{
  "num_key_value_heads": 1,
  "norm": "rmsnorm",
  "positions": "rope",
  "rope_theta": 10000.0,
  "rope_fraction": 1.0,
  "qk_norm": false,
  "bias": "qkv",
  "tie_word_embeddings": true,
  "parallel_block": false,
  "optimizer": "soap_variant",
  "lr_mult_o": 1.23,
  "dataset": "wikipedia_en"
}
Each number is 128 + 32 x the weight over its row's rms, rounded and kept within 0 to 255. Layers, rows and columns count from 0. Numbers have three digits each. The size before them is the row's rms in percent of the matrix's.

# down: layer 2 MLP down (transposed), 320x160, rms 0.0679, rows 190-244, columns 80-159
# gate: layer 2 MLP gate, 320x160, rms 0.0692, rows 191-244, columns 80-159
# up: layer 2 MLP up, 320x160, rms 0.072, rows 191-244, columns 80-159
down190 104:075115105192088145102145051105143181133180145135062121159141144110126149109147160135131154124076114167140123077097116142131131120082134132163131133115140147138116112148126091144126064079155076085111127120119177088117088134119078148093148139
gate191 104:158107183169184173126128057110172173180142185082154075107135107154096096099116113201158188104172180118167108128146138163116182173094154201104125150187144158192120133168085124100119163132135102133160108111206159117173106154089145096152164090
up191 097:147094105097078081149113126138114165146122111100087118211169108139118170111158173113143144112103153137101165110138103079128136155082085110111183119103173124132158128103147102255128196111101085149147126081154193185170072120088139147109133159
down191 099:091156064099146136130168123094079099054109095141089041101098104128168140119118085122072165126055118186099137128149160093122115153163126050116089088125181093132144157156159131093101105160100147119122182083079099104139148114148173119123117145
gate192 095:159082142089160135153174129066125107116085089151126109154134089132174095106085147124115088124171188125074136106148105074140155144113103136144111105080090145169159135056183128151116098167036163105125173175142098095111150138095122101148065100
up192 096:160102053086162186113103085173162136136215141141095175151108119102167185129123175120116167171121106157142094159130143163070178096114078153069193098157139115120130112163127151117161104191114097125137125136113146170149142082130083132085162133
down192 102:174134126139163110125161157121146149114127156099084143172106124159171153102091136211181181116121107061163127164154108171112115156077118113092118118118092102131109100142098155115177074087143138179156142092138128117133113135114145122084114200
gate193 109:157092087122087117166140140189096105136103127104134125090083103129121163105098158143154145174108113144142166143079163097144177118184126108101138125104115123131093101172174106118105147141091074142101140104099206106141149192186076081109120133
up193 108:140015118068147082122082117185150158088120167101148134109103111144122136093142110188096185113086087071167195111175144157126131142127087096118158136080093107107085093112113112080131138105063138113142116146132161133184116184175184127131143097
down193 104:119162108104118127153122105110074111086121084175145114100076161101081116088124096095150119185207116106079121130123132119141107139107197154142079153173158117084172128203130122119131017114096112179075151104103098148126130109195151084122128148
gate194 097:064108099115142118168143134096124116122145124127086129156084165134054107151129190099132143160077124131089112211130145163053132161087133142095126110139170099029099053147103095119145157170098141162156077132119113114183108130143086113102073090
up194 095:073064096095168083144079133210103170119142156109126076033099177139138076101124105114165153089149115133128112110085115146093091104076089118172110087133167100136141113135158160130081130183129158122142102109166104089144146123119130165099149133
down194 097:148115082151035084159094066115111109156092136133115120089125136111106140133138150149213109140180072094072137173124116164151124104102153182126104152138154140125100106130133086120098101113132142140154154118175111143155114140115148159153099129
gate195 101:135144090131106168151123120117201137127047036135111082158148109086192166126127108171138160121096163144135159125115152154115130178133162126160195106138145107157136131062079085095136092141090072158098138126157143156136106157054116100140099084
up195 103:179128115164092100144174157107163140155164125093088097128083120100128183103137144114158107138135076140127083165095108120157146177103143123159139083120124118140109143064144084175103115173106132085179178134130113166148184181121147100108096094
down195 100:078098091109138117103143122156121140054127134141221151104170126143177143156118065096074149117128109150117127111142114152152141166140131170129102131119151138143174070145168220109159138107114163169115125090126178168098167110161154115199109088
gate196 101:148095108111121100152097097165118114130130131177162157177131085142116185084140099149133156115138146146175159123182138121134141113127084162096144182189117156136117099141155079093107097069107128108102140131149093102104113155139103124115147152
up196 100:172087091137101116131120111091138118170104123079081149128139099111159105179098154189170104193135156050169129050176162078139117124090156153105161110166103161115197115074115153092134176128156154141136126142133124110165161096057107150103108130
down196 099:092163119138120164130171153133120108122177138163146144150066189120118095132083118140117067103129098152109097174191188134100104095160143192165122123083097150150151141156078084078065122086070164101109138103084139154149183158191143097140157160
gate197 099:108124091175117160072164096168170125073088165126155137135123139104111161137133164138117120153164118134115129085166160169122130126090162177160159150163177120150136138075166103141143190139111140143109179093106142088182114130144153125187092122
up197 110:200169153116134120158120111148114106181141113122137091142124144078154127127122154128144150132134133130143162059100176121060125161242104106122114175105061161133120128130158096175125106157138069127116135068086123168136149119125089108069032101
down197 111:110110095080148138097197102132112097146160099172156193076183118074134077137098100063102129135100149151139071099121129114116123148156162035183139045112135142155191102167165123124113108184151110109135148164110110105174100098118116096146126103
gate198 098:127141086157142186212104091112142187110103131129114085119088121116109094122113136156171138072139059094196130090145064164111130151130138102122179133107093157123165130160102166095109132095148130108130134135132132087178133230124153071107081077
up198 096:146091086129127152214146140137151149147181099100139134119091136155126154126133105085116106042104172049222148131089168195153182084101097115075132151109176100154114046106111126178112094128174133097122086102092132117124097095101129135132057134
down198 099:139112167141161138117069120102157145158113168100128106184120110124107119130133127123149164165140139108127127127160144182144173128125108125048158168128126203143097151087144151110108114144184126120178045122148160206117175068072117086136156133
gate199 096:080107125142199172173136068144111101114095178158166086106173116107147104140140182117115095122143190096169122106189136115169076086137139176145144149151139122146052152121139135095193145160130157157075143128072124115110168120112108097115170149
up199 098:093191174059085107156124139084184121161192182093073148124130096130133178113147159157122154133151093142091150156133112168177105120132141190154113066121126115077098147109144131106101159186091089130093134128189174117055122115129126147105144093
down199 103:108084113096066172147136110172094146162102166136154119135086108163179125150146108056139151113116118120111164115103083125069170137136083125108124158139171131118172069153098042114157148104100191120131143079104169105184218183199153092134177087
gate200 103:167121136131183128107118117098135156114116111108112133165118202085138086149138100125154159148212098146121093151156058134122136124167072164218097100150128071135089168121127145073148167103126137118114141136163186142106131144145147125126112128
up200 110:156093163141087115118146090077128136138185138127167196175087131133171072107107164146152138149135084077128118124090143157123166155119094133156092140173117068133071141170106209100134159148139118092138201149149206138149086151130125137126142092
down200 104:135143093140109133199169119107091046137140129193133141125153118107115127126106121121137140130110126201158098101061103112085100064158148084076075171103119109165129155157171070133148130148086118105109170143111116201096092136139187168121102106
gate201 100:115135111103139122123146144175125099182110213169158114118078090087174088102102135074180103111140114156185126198085151092165137098155136129096151118118140166112131180133126127148126122070142167174120134098131132114160200147157156120113128115
up201 097:112150130140087168127131144103123160109061133170133116122143118167077086154144163168135134114143157066146150153167166072145098146153140092111144139139110157170069156159147129108104122119155082109122160156172106102174117130156124098117146131
down201 101:167102184107153081087131174142150110140154110125157146187115141119113148101111157131131106160122147193166109132149128132183186114128121154105120128142121148109164113151087124146172108098114163159160119122199127124100085149146123169114186133
gate202 098:107139154120100142141135111088133088049096146080101121143140167114137127149048106124104125169158124091154132166118097114145100190184087106146126159138082060124188089139113088140094079106108101185151145135146082184147108161118139095124121116
up202 096:148153122070133093148130088099079115125098131080167105109107126185172117094136075166152130114149159047180093119154111184091109132175135139140143097120111073049155126126137130136093134154119134109133084148179099129105171086114151152077155188
down202 090:111094116164160126100127153109123133131172130177188098107158149106110171154126143139072105131143144116087133150150110101130127150119143175075151092103152140161184117155069121112120130120155094141124129163135114113095151110100150078150147114
gate203 110:104096179137148117109203110106120136143076197143152134150135127194126114174135096109152127102106132084064170074097105093113121185168134122136122153110090088111108118126191141102109108152128123148120183114123116138139162167153151143079113085
up203 100:132170179123133088158117081148109093085117125129116096099130133162155113126132142130142106167165121136116175093140111149109178130138125120120159102177102082131182127096176109175145105131055109135199058108100152187116129059146105109095166107
down203 097:123132161163099139170133125098141110134122100142150078097144109074147065110169115076085135130096137117127107145135138073044145149158142169120135155146135176088154029124116160103078081150122141139089119166114132129151124150044145178165116101
gate204 094:181124074159156144131176150076161163159169122158132215064100107109100078088149093119048106141112212166113091135147153076115178152109100146144128126126142148138116109144113088107134153119100198154196180157178130134164187161116086126110116137
up204 090:111126119130133110123144174174074122130136165103161104123141135131171207085135181136162108117124070104112165093056100197099125097112121135108169144125120135138122106102107181149130168151140094153119082142159193104092169098137096146108127109
down204 091:158093162107097066119074131103141145070151151097154132196171097145175154134059092175109118143151121094142074125146134139137112084096143113136139138099108116106123149039111113137122176104130155120102106157177161133138120139093137092103133185
gate205 104:145157122129203120151150187111154088153123084178135138128146164098121116151091171122088117137150073116118185162153147121120148114077148100154152115128098174132157123133094130142191119132118132086133133143105172141152116072080135095121118108
up205 098:118097102100126113132148102134124063112094056112098124109117158117133086129149154134147156134174149093105108109110106169099105176150171102126125148138070090110159126122086102129129124096138111102117118131164121165173094110118162135147155154
down205 096:176140102126136080161143160178126127067150156126171095140086076112130153170165126123128088191132146158124208147160147088150171122105127109052154099137118140177112082130131123155147124127103146120162101098168075160160131194107032093102199156
gate206 098:168088139099168106164102110150114163102119181109100172126095062150113144148108094108137129157064164101114051152091106101098094160153096116170095125153142154118173173181161114077162155126181108088084096076093146132137150152168113110113097108
up206 104:069120151147146112119146160091116170144153136132074113165146158136109135131124147103084129146156122123145163170099129126172081163161138159181139112164152106114112073089122159133104083117167097081168066148065152176117138136117131136105113158
down206 107:165135095042161123130098116153076107069098157135099160117106150123109117083101130173101035185126059079160137134074155118139156158107080130086092094127109143165191110110146105116099101097137135197145107128120114114104095126069164164177144071
gate207 107:111155110114120138173109100100121048147160150157125164125103067090091113171075147126103121150070142146104078133111119139140132093125108091161123123074136123182122188058135096106122168193165092093130149162136124083154150125161123136167154099
up207 112:088137098145203188149080127145189106150122143133147120164122111082071116168082141097093152117124082159125103112090141101165174041113131104163142160141086142148072150069161107122122132181151140093142083153142105125151085157143064172179086071
down207 101:147115161091124126115138103112164114109134169141154082120093106122107135130153083163059115162129147172160089151162148163111058179149104138118112102056111089138145112082154132087151139084155191140100063190160128122135134107121166193135120128
gate208 101:196104171083100118155095113181162200094130150166126147144113061138127118193131113148146196157092163135147152157163161165120108169151096106077115130067128094124126155169096130128108173147094138135136117141200058071126142120122132140132127131
up208 104:140124114146148140168077174127143061128095216103119109128166144132174156126164116078130149131116118127095077133131152086154172084117127143114054148165179146180091131109078167099174099184106127197147125103134195130076098148145134150104134133
down208 103:113097135118108089128192142138131143145103146140155122121094107142088142195124140109152101065121169119137049175162159128113170100111170139076135125179111161157208151146180100105100087112080134180102169140123154140138109157122146112151132089
gate209 093:085079160113147048107157176137130126159106094115171182102183132147070138118157106127154176120119096132146112130232134118108119099147127119087093094091132179151157149109143111168177126207119110117122149107149088133137096130161132057176126122
up209 099:227148074164132161139127120190118139143099119100119115107049134149163115144179153112176179127164136124165157128075112085111159129076159173113019147133101133140152097117173177143142079076166144134118107164109139191135122174139057169153122105
down209 092:153154097108146139111203139125112148091093197127082112101126080126166102107118214127132109140142113133153117108174163121154126164171126193134166056170115110095131102075131167114079126145099103123153131118154114108092158177088124124118100129
gate210 100:148097120124156109138129122158110079115110158102130142116091073150112125109122133172157117117164132108126127120112174131152096123094107132159107121194066105129076171051131124085116099106120070162165096049142169187189121150161186122104079142
up210 095:124081101168144141123114139129159154178164190122154147150109124151166107131174166168140147122131048167090124138110132161091192140082092143149147089094112137154081139142132149150174144135090148101188136147121146093101202107133152110140098104
down210 100:156098102149077126132132104052132137121087126097141111114094138131135108156141096118148117164097210091090124117138176181136079090142178136090143126223150123060135085146161107201145087094143093110133072143147157155079085148125108156125135125
gate211 105:171114107133165165152106098124170111147090184131123130190151149202077063114147194114089152121138148141070115162101126113143090137143080103116120118097142110130120174113147144161105136112132077132157150063136184179107107103147095145114046130
up211 109:137162146060078123106143125103153151103119155114162105173076126156106202169136164130135122120137056137153117098180161133083065105153107096131129172180144111145180144138152130145119091105083080044093135070128131142100122162158108190112152133
down211 107:137149105154124129116091165147147112157092200138078123109134137163107200100106116088201144118135123152121173136119090090166139104148094191193091171135129107148087164194149077146084179128133113096157134104137173114099106121102104181133179109
gate212 102:131131118107155090193134144149093089074159165084123136138124115114155107149122160139109137141155173099093133169156161138172088125153177118156117049096134092074089149088157083092103164158143120158131165130174080078110145139086106093153134107
up212 108:149127211136136140148125066170146152169148146065102057108149112157123070134147129182081108106125167124138107136145156128132165135099137097154129096172092154162110142125123097153121090138176133155070106161208111100101176137116127148128104088
down212 113:161162097137127169173113175087143158114112148171123101128071119175112128120138180158101102043168125127095129124132159121124129131119143104056152174132178172108065143152091131148170106121084118085084117091126134137138168181132147151122127105
gate213 102:198133092158156145147056203150134114113130131185125172125162135135156136186092189204117172093128140146150118146197129145194119125142158151142166131108132162097144132135133095165111121118178132134134168071119146083154133161084106073118129118
up213 098:166095158138161103110083059176128139134139151137134128159111131146086164122163090174104186102152137106112127138113164198156143170148162081120117082138110144140156158144139123135109135128117103141121184084102127159081116212096115112115088115
down213 101:156083098079075157147145072105178125095102173155093144131066042099072142196136157081116089108155140122079129091144076063107142095148138146168088127134128105106144137089129158150163139115183130148130083159124115160167072038114121134078136092
gate214 101:139112158095090091130185123122113157163188114146205127131086146164126086148071114098081100105097159100129182157123183097124121187135138116067161156131158086141138103139183133156078124104107137152082123142132092189114073121108145112147125054
up214 100:093078152151142148073109106183119114153143096170137141177155126115115146055093099061116176139185107158149132138082186177091136098105116078075149138064100145181071105110086149170086107092098102100114154173138132117130122119174133162131148061
down214 103:121168190099050085124124070111096147084112140159112156134114192133139106152090148182155086091085121127156119120133089171110118201104131147118138123164129154105108140099183064100130127079141068102129117118143156169096133131119152120149095158
gate215 101:099183135132104154143137123091140140145114107058126133057117133147179124140120133146168111123101095147188149140117086100081109130133117098138192160123183066111078145097130140103135109123169229183092100135157089127087131131144095156122153170
up215 103:140076112176148103156160095091161112106114098157130112076136144103140131118158121127134193157144122144147173133105128110096135119108169137154135077117123181121115132106136105143158101136066184186124051182139103156078117146161154114125099131
down215 097:087121157114144182138088106132084083119145143149143134175088120159049132163142121131178124110115171123134122192135126104094183156163131141075138140126149138164138139120176147151194180187071130135185121095124163149195107128131175160106103150
gate216 100:116173140110122167093166083130120144121077133172075146125112153142095135107144138068094123075124186116199124137123154134087099113124110168169164118089103088126097198084146133151133110172141138198175146168104152163152170109145149143135095127
up216 089:129130134157157110145113113116156123163146155095074156090152133124086063145146169135156142113131140102095119102110125075111111128131102188107151126103130121100131116125169143190114139137118104192097170106165180172092146181155135099081133142
down216 097:132192109128119124134122150106075055093077118178180186135065157122161150124176160212131116115139081141071091079082159093111138100131169139135114136099122129096090104152099086082127165096108177076115108212109166134094127094110144154131098109
gate217 089:101171138160156131124084127128128094089122183157071131171131119217157109123090115164189144127100142101036125154163075130112098140176133091112130110127125173097149116094096131115126088102147116134119093111137078142117148196087126185129104140
up217 097:091097204070060100139164198131124124146124156085062124106173183124154084080099202163134137117079167118148112120125141122110159108166131116131151094153117079160082180127148086156085168087138125110125042118131104132112115056153078107130179112
down217 091:111097136185135165120075089074140109099111100119143145164149083144103184164140099148126112115134114142190170146219171062143112136106121114120181146069145147138059133144148134080147155087144183193142111117185142109115156153140113119134142155
gate218 101:144089171090165151173131083167156138101082109141192103166102124089107116071074148040152160125146106163084119132170115167079118138100166138165090190095178143165135081141160172101138140200161120172126143161114148128107116124126081113134131182
up218 094:149062162143117105105136150087137107163170165113145118133145090174141095076125163146151121109108185188165130129067075113141158152145129154141164148075127039172123123089104153129116142171086095156166154089151144131105114124124110157175138087
down218 094:183157176109145153071138112108166128070116188147118148096136108130067051160158146231146109168098161151133199106125128103102118089121183083098162057170148144126104139110085119058107085088157135126120136117100108137130156162106153160134082153
gate219 101:111126182094137114155108159117150144115111136131113138106173092122162075127157122135119108124182146072129057190177187118080141120052141107122172173140147116096138071131160146099168113125046065125168146144097153099122107136118086110140128103
up219 102:169114111156124115121082122136104077112201100194110144194095135092066140133152154058136127145143145135127118056067177165176130111112049105121115160078112150185097160144156048115119106117141073119156118077108132142153168117137130114140143137
down219 102:104171118109068089097177113133118174107144105145130102133164163116173137124059050108110133110144091128115172158118104129109151099122108116099118150126109051113116147115113132083144152079122121103156089138166120149138124098101108126089072077
gate220 096:130117131098124130217104158077123106127076085136116134091134105140143064094132161087073129140106146127120135045130085069087155121134134144133120139149061130112039097119136121139080129115084065169128179086142199148123084107147140133140119177
up220 094:070146095128118194092137119122118133138079101122083151210116153142096121135121135098164091043185109142081108158101125130176103100152129126055117076111184101147152071111200155129138177124160154147098088149138110155139191128132081130104077097
down220 087:108108110092155084126111101131106123093154092156106180104099194053135185143147096108133155085127101138212116149142134137067164091149168096149121138119169120111131188133166120116146134145089089063096171181113122144134164152104147117120121091
gate221 099:136118131142123118108169183136163096109157163137158108177117041138143115147052134128106106066142136113139144057106107183107074124086148144124108142158156128101097135068125186137139166076164107133142105059113126133094118109116165138105125184
up221 102:157132060177129137133200124079105152181101059159134098050104165118096076185144122097163153143101116142095097144120097103123164111134115138151077143143107146157192102132148111148187154133168102134110103138139089213169155135130119084154142050
down221 100:151112108138149160137089131078073136169191122139147073110138120156172125084137197083136080130177100193133081144154165090086160094121117146114132124164115108177158135104131115096182111146125153157124213105098102083135122146186116150102119170
gate222 096:146113127098099122157125125088161160099101150064128118134127088131145111141098106195113114136172072158151150133152134081120178139121137137154191110075106063156095131066077141096123046122138126106134117104199158138151125135114132140074199146
up222 099:117164129158100178147111112121132139124131120156127097110150121118130144121178141170149135127207198130101108148109115128084166155137113141171137083076158163137100180152088127094133134156134128145107104131128089140141184204141122114093112138
down222 098:193110089163153152173109128162142141147148140114152169137073145157158157109119112092120212174115110193152124129131181076229154157186143161059118171156122170147095141162123148125123142095159167101098076138100102081155181124151095175159166134
gate223 102:135122097174123155116126122104090160111107075114082124138121088129173127097144094202120176160073126163132186103144130143132078183096174105141214141148144132152155144108140119076185128089099143089151184118124130133199136100156129099146137129
up223 110:080164117123096161136128178134131146132117104117123121130114090113133128142150187116149152142104108198096153119092195167074102135142155163120148085132093102129119104123122101174140153142185140137112148125093096149136108117141187127111133188
down223 106:142142095141119165135176115122117150076130107190164099111155148157171169151137092139130144087127193156074173100147168145182167085148147139061086148152106118116117148105113116142150117089130182146114141177102104157154170137119119162184136132
gate224 102:139145134087087173082142114128157095079158141134090152094144104126184113195122130176178169166112164108128131168209134125153169150160071141179112080131098132132088139136145098164081167126137153097109137130171151110205055117103146120159092151
up224 110:134113085125121080116121132158142127106170167144064196171140157129166098102182163167156169166112098114177170081147074099131108163064074130124178166140086143119102159080108084087124196145125125110127083106115225142160125147100146144179135115
down224 107:170164119094127166150116059145118164194146134162102162007096164129112111117086174182163217161138185086073152081140129088110092121122159171101089117149117101095099081184120175148148164184140151074145156149099162122097146102171133119138145142
gate225 102:142086056195082129173158116106122155128110061171114144140078108111134008170138160063096130101108137125119168167113100101120102163170130131156102153140181145137103108054143109130097103091100120144135147085095093104162191052103145164120088115
up225 103:134084069146087117144145140087163169115160084111090132146060149161113146159086113107139209095151112146112137130144155104149168105120084156121143068153179148089021104195131099161095083119101103094140116088095105164091152103150130101125111101
down225 103:125140140141098128168104142071082139151167198116110122109089111139164127090197102110092172134139095167140097116109131097082096113168139160125094180173151129159168141077084107107174138150088194120115126095111116109096092082199120146112067109
gate226 096:150106110154147124120129142135094101051155121145152146144166141138158147159103129139180182136141138137101149088136127102124137121119090175155102117129132167184141160099148062143096138056104115181186104115164163139147139129144124110139093131
up226 102:136120129171095122114098208157129161169114163112111128095073119099153118110163144121149114148137123190135079125182120104150123103152143075165148162076176090068134133147121148159142205182196119128076147147092141136145180113145134159151138138
down226 098:176146197105116080145102124174085083101061151118104119135149140140151173133144110115138170077126094053113038129103144098215107129189103157141122206144188122149129159141134078158127126133133133123208103152122164184116133103100127121083101128
gate227 102:176160152107083127184165119170113132166104147093106125098102146151093096168103149159169129168132125140107068110115120096086130144193176086094177128135142128133169131155146180109194104103109138154128139133093072153129075142164101168110117128
up227 098:124149104062045150167128145120143130167150138137094107189135158110117082130093174136114143126149144128110145105152129175104101127142149178142161067148167137109153117091114116067134177163158164166196131138123156198130163152096152134077123150
down227 101:136138141166156081131124154130102204170173098132133133063136113118157154129062133055135151117092092208144124087032143186165193145120130150113106161143149107149173109102154104204097129111110110174152103108159147088143130144125116184145088099
gate228 099:109125136098166097157109115091094131104083145112108066112144102127183097113139096131126127120106141059236119151083088146104128154116131125123130087125160172069169187198157091099145109097124130190141204130169118124103200113148154124138165159
up228 098:120150147097078124103111133114118098168118148117098121125124150131046138111100118223099192124143113165165142103119090117069160190182184050144120121133069152108157110108140125098183186103155127101101145159165074095124164097151081083137117158
down228 101:107101049145166183143164112165150124104106115153200084106155098062137152115170143144144104131157159144074110058165143138153149133147070143127112163128195149135141111183064092108108141122172136120162199109062097108103157137086180128062111113
gate229 098:173143173076123131145153069122031140149148129157124197158168131095110139129104148137141060245212163123144151138133113140139071108168104135148129093138159165114160182158104174088168125116147134083160154147110087154176135103107100146157128111
up229 102:109151126100116110125148189087157096135110157125094123163111178154120072157163144057110147094175120058104111140120149066114162116051106148126109102129150131097154132185078146128164112160109191122102187137139119113115099088139144165076105076
down229 104:136125153165135186098109103149137108141127080138140171120151097151112122064171135118133134167123104101193128165156106105085152159131124081085166175065198097127136116129161185136128109107127125153090108108193137165116100156137150117155103114
gate230 099:167147106231153124162122141167138163165133138100152133122061165088142128098111086140104159165132116130059168160158093111144147153105132115044142147123158160202125143140175070152119113108119107096114066151105141108152159094148127064130120122
up230 103:129121180133102138143117127151149087156064133157140105151057164132096087158128176083168120106115111096140114058147122145142088194180141102119121112102097108086105155132144115201130147171151141128095160046137184142099055087135165146113118114
down230 106:119153166152092109143139135043099125104112157172108088090109109119106133130127070150121186090151116117119104128161129157164150102181108132146067157146154139169112074092125116122110116109173171110118158099101169173130119205103135056135095029
gate231 100:116159117099109150130186139038129202078104145124120172136139131153126092113180114131145192099113112112142096112194073180190120120125132068151102082114108152149125172117072103199143181145160088135168137122154114125152148096115120154121132139
up231 096:092183170151153119099171121101110075117111147107161050161133098142103099105127098160142152196127154177160131163071086123167106134102078117120152133115114168105089126133158114150164114156136133164070148195088127131143107151124100165100100145
down231 093:125092170105144139165083184133086132127057096144125106128084086119193088137162110135130090113096081176032166171172100095075117133080145203143158198138140171106110112161118170169080154163117176161165121159140186147068163103074093110087124088
gate232 099:133134130092148148126154129113130106170154155155111177121129129158144097133180103187164120152121128106130124180159130140114156114164100091133126100153119114113120143057084144176133129079102140051170138136144119069220106196138173110101166049
up232 106:113147144164108192127174108174124050110160094096123131134102200090141085151159070148126065071119095190168149174135078080139160152115148095146131122088116116171147115138108095115131152087101171134095132140092172144148132154137081169107140120
down232 102:132122204136114109134090129116089170157113196103099084128134101150112094067170132157121165115119109133124104108101151131201159143138160166101189163134103095173134169102111239129137137143124137125141125164133156152119140089061065091130126109
gate233 101:095098124131178131151096080179128164124150148072140093111139159180104070106138118078144154089138135093162121054102147120100101143087122152176135119138150164118164122092128159103123102119117089130133141121108135144090093152216109126119164172
up233 093:173109137116156120099086078145103110098107112094086114198136142113108137157138117106123108130137158093142126145113194154102100112138171145105123104102101166157160129135145146058118105151120076119090178137150161092096143150159105116112097141
down233 097:110129172178124124110103164134163159100122181092131117138101066126132090144120138192113123146133090132147165077130148147151174146136062130112188130077160139158098083026138154147096158104101127144154130126118149166112100130091086100127125107
gate234 096:132049159155111087146172140156046097115113165155098103132089164123194081110141153160214160132110146104176057093089086142137142131091145087122156102154185149142121131112105097106135149142099086101138095107114066179150200125076153072113133114
up234 092:130107153158141085117098174126089114137128165111166145137099136181183111169172213152187172134109097116090155070165068063049142084131105091110177152123160098122142109081137138157150111107108130118144102095115103178159168117095158172134139117
down234 091:074085075148119168095046108092105144092113080187142141123126094099124115109094157111079172129115139133189152066123140156080105140205103122166179138094110101150117171145108185115127159137167088166138152125133136078122153174186106152127130148
gate235 100:138130151103075123204137049134200064171154121115101145132108178136130104161091130069158126076114172152154114131132149094105142133170135177184107098128146084065143068161113136127125157087139136135102150117115162106125093129143073113103138161
up235 102:121109112130129107092142116148187064168120123114111121194123128091143071153166225111147038147124175103175095131074118140118079139125106150102135110111111138116165129045115100148181103121146140158104149115132095138113127130152137114138158103
down235 106:101129157160125160091115120122087074138100092075127106147151138131155159073133131146127135134152096109167185133157164101108133168097127098079126084162103122082113077119073159042080101139138101121119137124107067175122049138080153154153146146
gate236 106:067089129148125144109112134076141151145151098153192138178113133144200100088084153103145050134109094128095072135093135162134150146135111120160135101084106109178121133072113089120069113110119145156158138131209125098156129085178179152087104089
up236 104:153131101133074130165136060121140137163119118144118155155113152107103064193139151091155139117137144092153175168177106076122101119124112118071154086124169153105115122200174104131136153140073182091075130106085086096132151121145129103075179144
down236 100:165146082132121052157159143104167120063173086109200153137130112159138097080100132086168122119134146177101125146148079094144090184137128128107085129158121079117133152110126147141101065149079111108172137117145108130079151136181188114190096188
gate237 096:193148097130097139157200170176100124111190125077148182092088110081130159097110105122137120129082072133152076134170104140083074139109112114170128104127188117134099105130121140140106096104135161097116151189176162151138119182062110143134147164
up237 097:183128136105138175157127118143172149038076133088132134130082119109104112114106174075115131082046144094157091131133150181110119100130080099178107067161142141110125127158134148100130179116122149042145162147165131133107141152110115114125144171
down237 096:126078130179111118121098133131136179106090134142137080145143145126195142114095098185118121148138100155181163145141091129108156182133177190074130162086114167146110083119121148117100127154145148176145104165141153158111169134122135075140135092
gate238 099:186076141144056106131092132109114112116135155077164127153124069173132136152114098119210160145094147158094143182098113139101092197128117164078105169108126113137074120119092144095144098103102110134048126151127106150131041119135095141150119101
up238 096:100138133137154103069077097104161097122139138137116175094117134125152077090122089082138078109175127129113142147091103123133109122113146122075120121121110084102160160060145110130112141105099099192165135098176139133138162204100159132120146077
down238 098:182152155144081148156102092131130124110097097131169148108165121174128131161111112081142196122174130095052093119088149113181150091123151152105095173137126121088122156142158134160089144059138129141126091131114108141157128125059097111190175195
gate239 094:145176088132094150138160173072132173164116122058095140107120127130113050096156173119116123183163086139096159173166138163127120132154138103108177164088222187092174147119219123177154166141128086160116138161151152199097119138148090115136145125
up239 094:126176112151113081169094143118105109162092104126137157111130108121148141103134090068165056140145098138108142138160121195144082132148114120121133131151117161122132151077139172095130156132141068093178069105102053141085117128040168177083148085
down239 096:074133164135153097111152153145151126054097104060096090143160105098094162160113149129121136167076079080191090174121052116132094127062042087158173148092132125152206129140168124111144152107124113188122161125096174150149117138192086136172124065
gate240 100:169112162116138180137109151142173118197061085104172155129218138138134124162182140136152105121129140119182110097143151141099134163120180105121159160097152121166142125081131107174123114156154032143146140109097143150154111177087134118156049114
up240 095:108074153080103130136133155143136178057134151180153162103087093136150133149101089112140203182134103146090106150149078131136120134129074109125127134124152134064096149140190114083081136105069126133189099103060111138147147121061154120161184102
down240 093:102160133186169119226096173145112142125112191097110157135098232132094125134150121139135091067125154103114084088156144079104163105183115143138166144095090126099115131116113158165164153135097088163121099182087128174106094110095142142119114159
gate241 100:109172114111142120124159129115152111185115085087170161163136100105100146108101157098120121088154035149100166058161155138156091172126186181113087179109194104140144119117143137144153103138116096154151125131095134164136069164110149142065099139
up241 103:131128168120133144138120172123107146065141154105067097147121165117136114138152135096153107177103142149089135143144130159123131068149102140138132041089111130115014180146124100119106078156132165127108102143155143099153205161072155122143146137
down241 103:128093128101146120075144140096165047117125102088176114147172114101119119171092128113128107139124165121088030115148142175173132163101141135155156170153142124110110104050174127165147073153177146103126061137134134170128147065090095163121111124
gate242 104:140113166118211135127098099107139071145105137132166206120163133150130131073075080142095176121161155162102107170082132154098115086061207147135129082114120131131152135084113145148123085164126119086177104140129177098135113120102060130115127111
up242 107:107166110173136106129119156094132108036110121123134115122083140144136132136126144150168166171157165081103130163153143108147128092132096107201101128153140172112115193138104170138156163128131131070046209125142143160112143124122143118121087130
down242 106:092140149121161123105159140115119160100128135126147036099183103113081132161128095117141181120201112103093090093163111088141207148182162170163153105112106058121127158146118155112107161180097117155106143115137108103123145131082176110129111099
gate243 102:134099143173174106159128115106078145159186123169156171065124124079179086066162114164153146130101144112136127129150159112101139147069144124157115093152123157122104114059126135128111104155086128134096106116130129040162081083146069097121200147
up243 106:167153150115219110162079114088094094109137103131092191104113092104113136139092098138124197145102085141150122131140075132139112128128127117146063175108130083140061076140095118138095118143103136118129140140139155084141156160128121113188122128
down243 101:120115170116136098075185152125185099112097125133115140077143113144163143188078093119080108138111106085158132154079157142158134054144116061163155130194101106122133121077075127149212156133191153159113133138153064170168143129147120142091110153
gate244 099:165143101083095099131148114089120109117116140109134181170182135175101061100113129153168170147107127069163123140095136066102076122184158103090137133104141172198126122089137118144204142142162071101137179147104115125149176071134107097123112097
up244 094:148094135101142119142170162114156149094133198128202090142174100103126212131090135133120113138101105156143164145146124104078125104158139212116188062093117134179141078162163134187151107115176120099081137139150088113158126132069158068151129119
down244 101:126128110074095116140083118159115115112099174086143102110114177147161149215150140124149132139104156145081096176131156110117119153155125075232144188077076073092129173142105055165162108102118090133163110155128148118088098154134162115132124146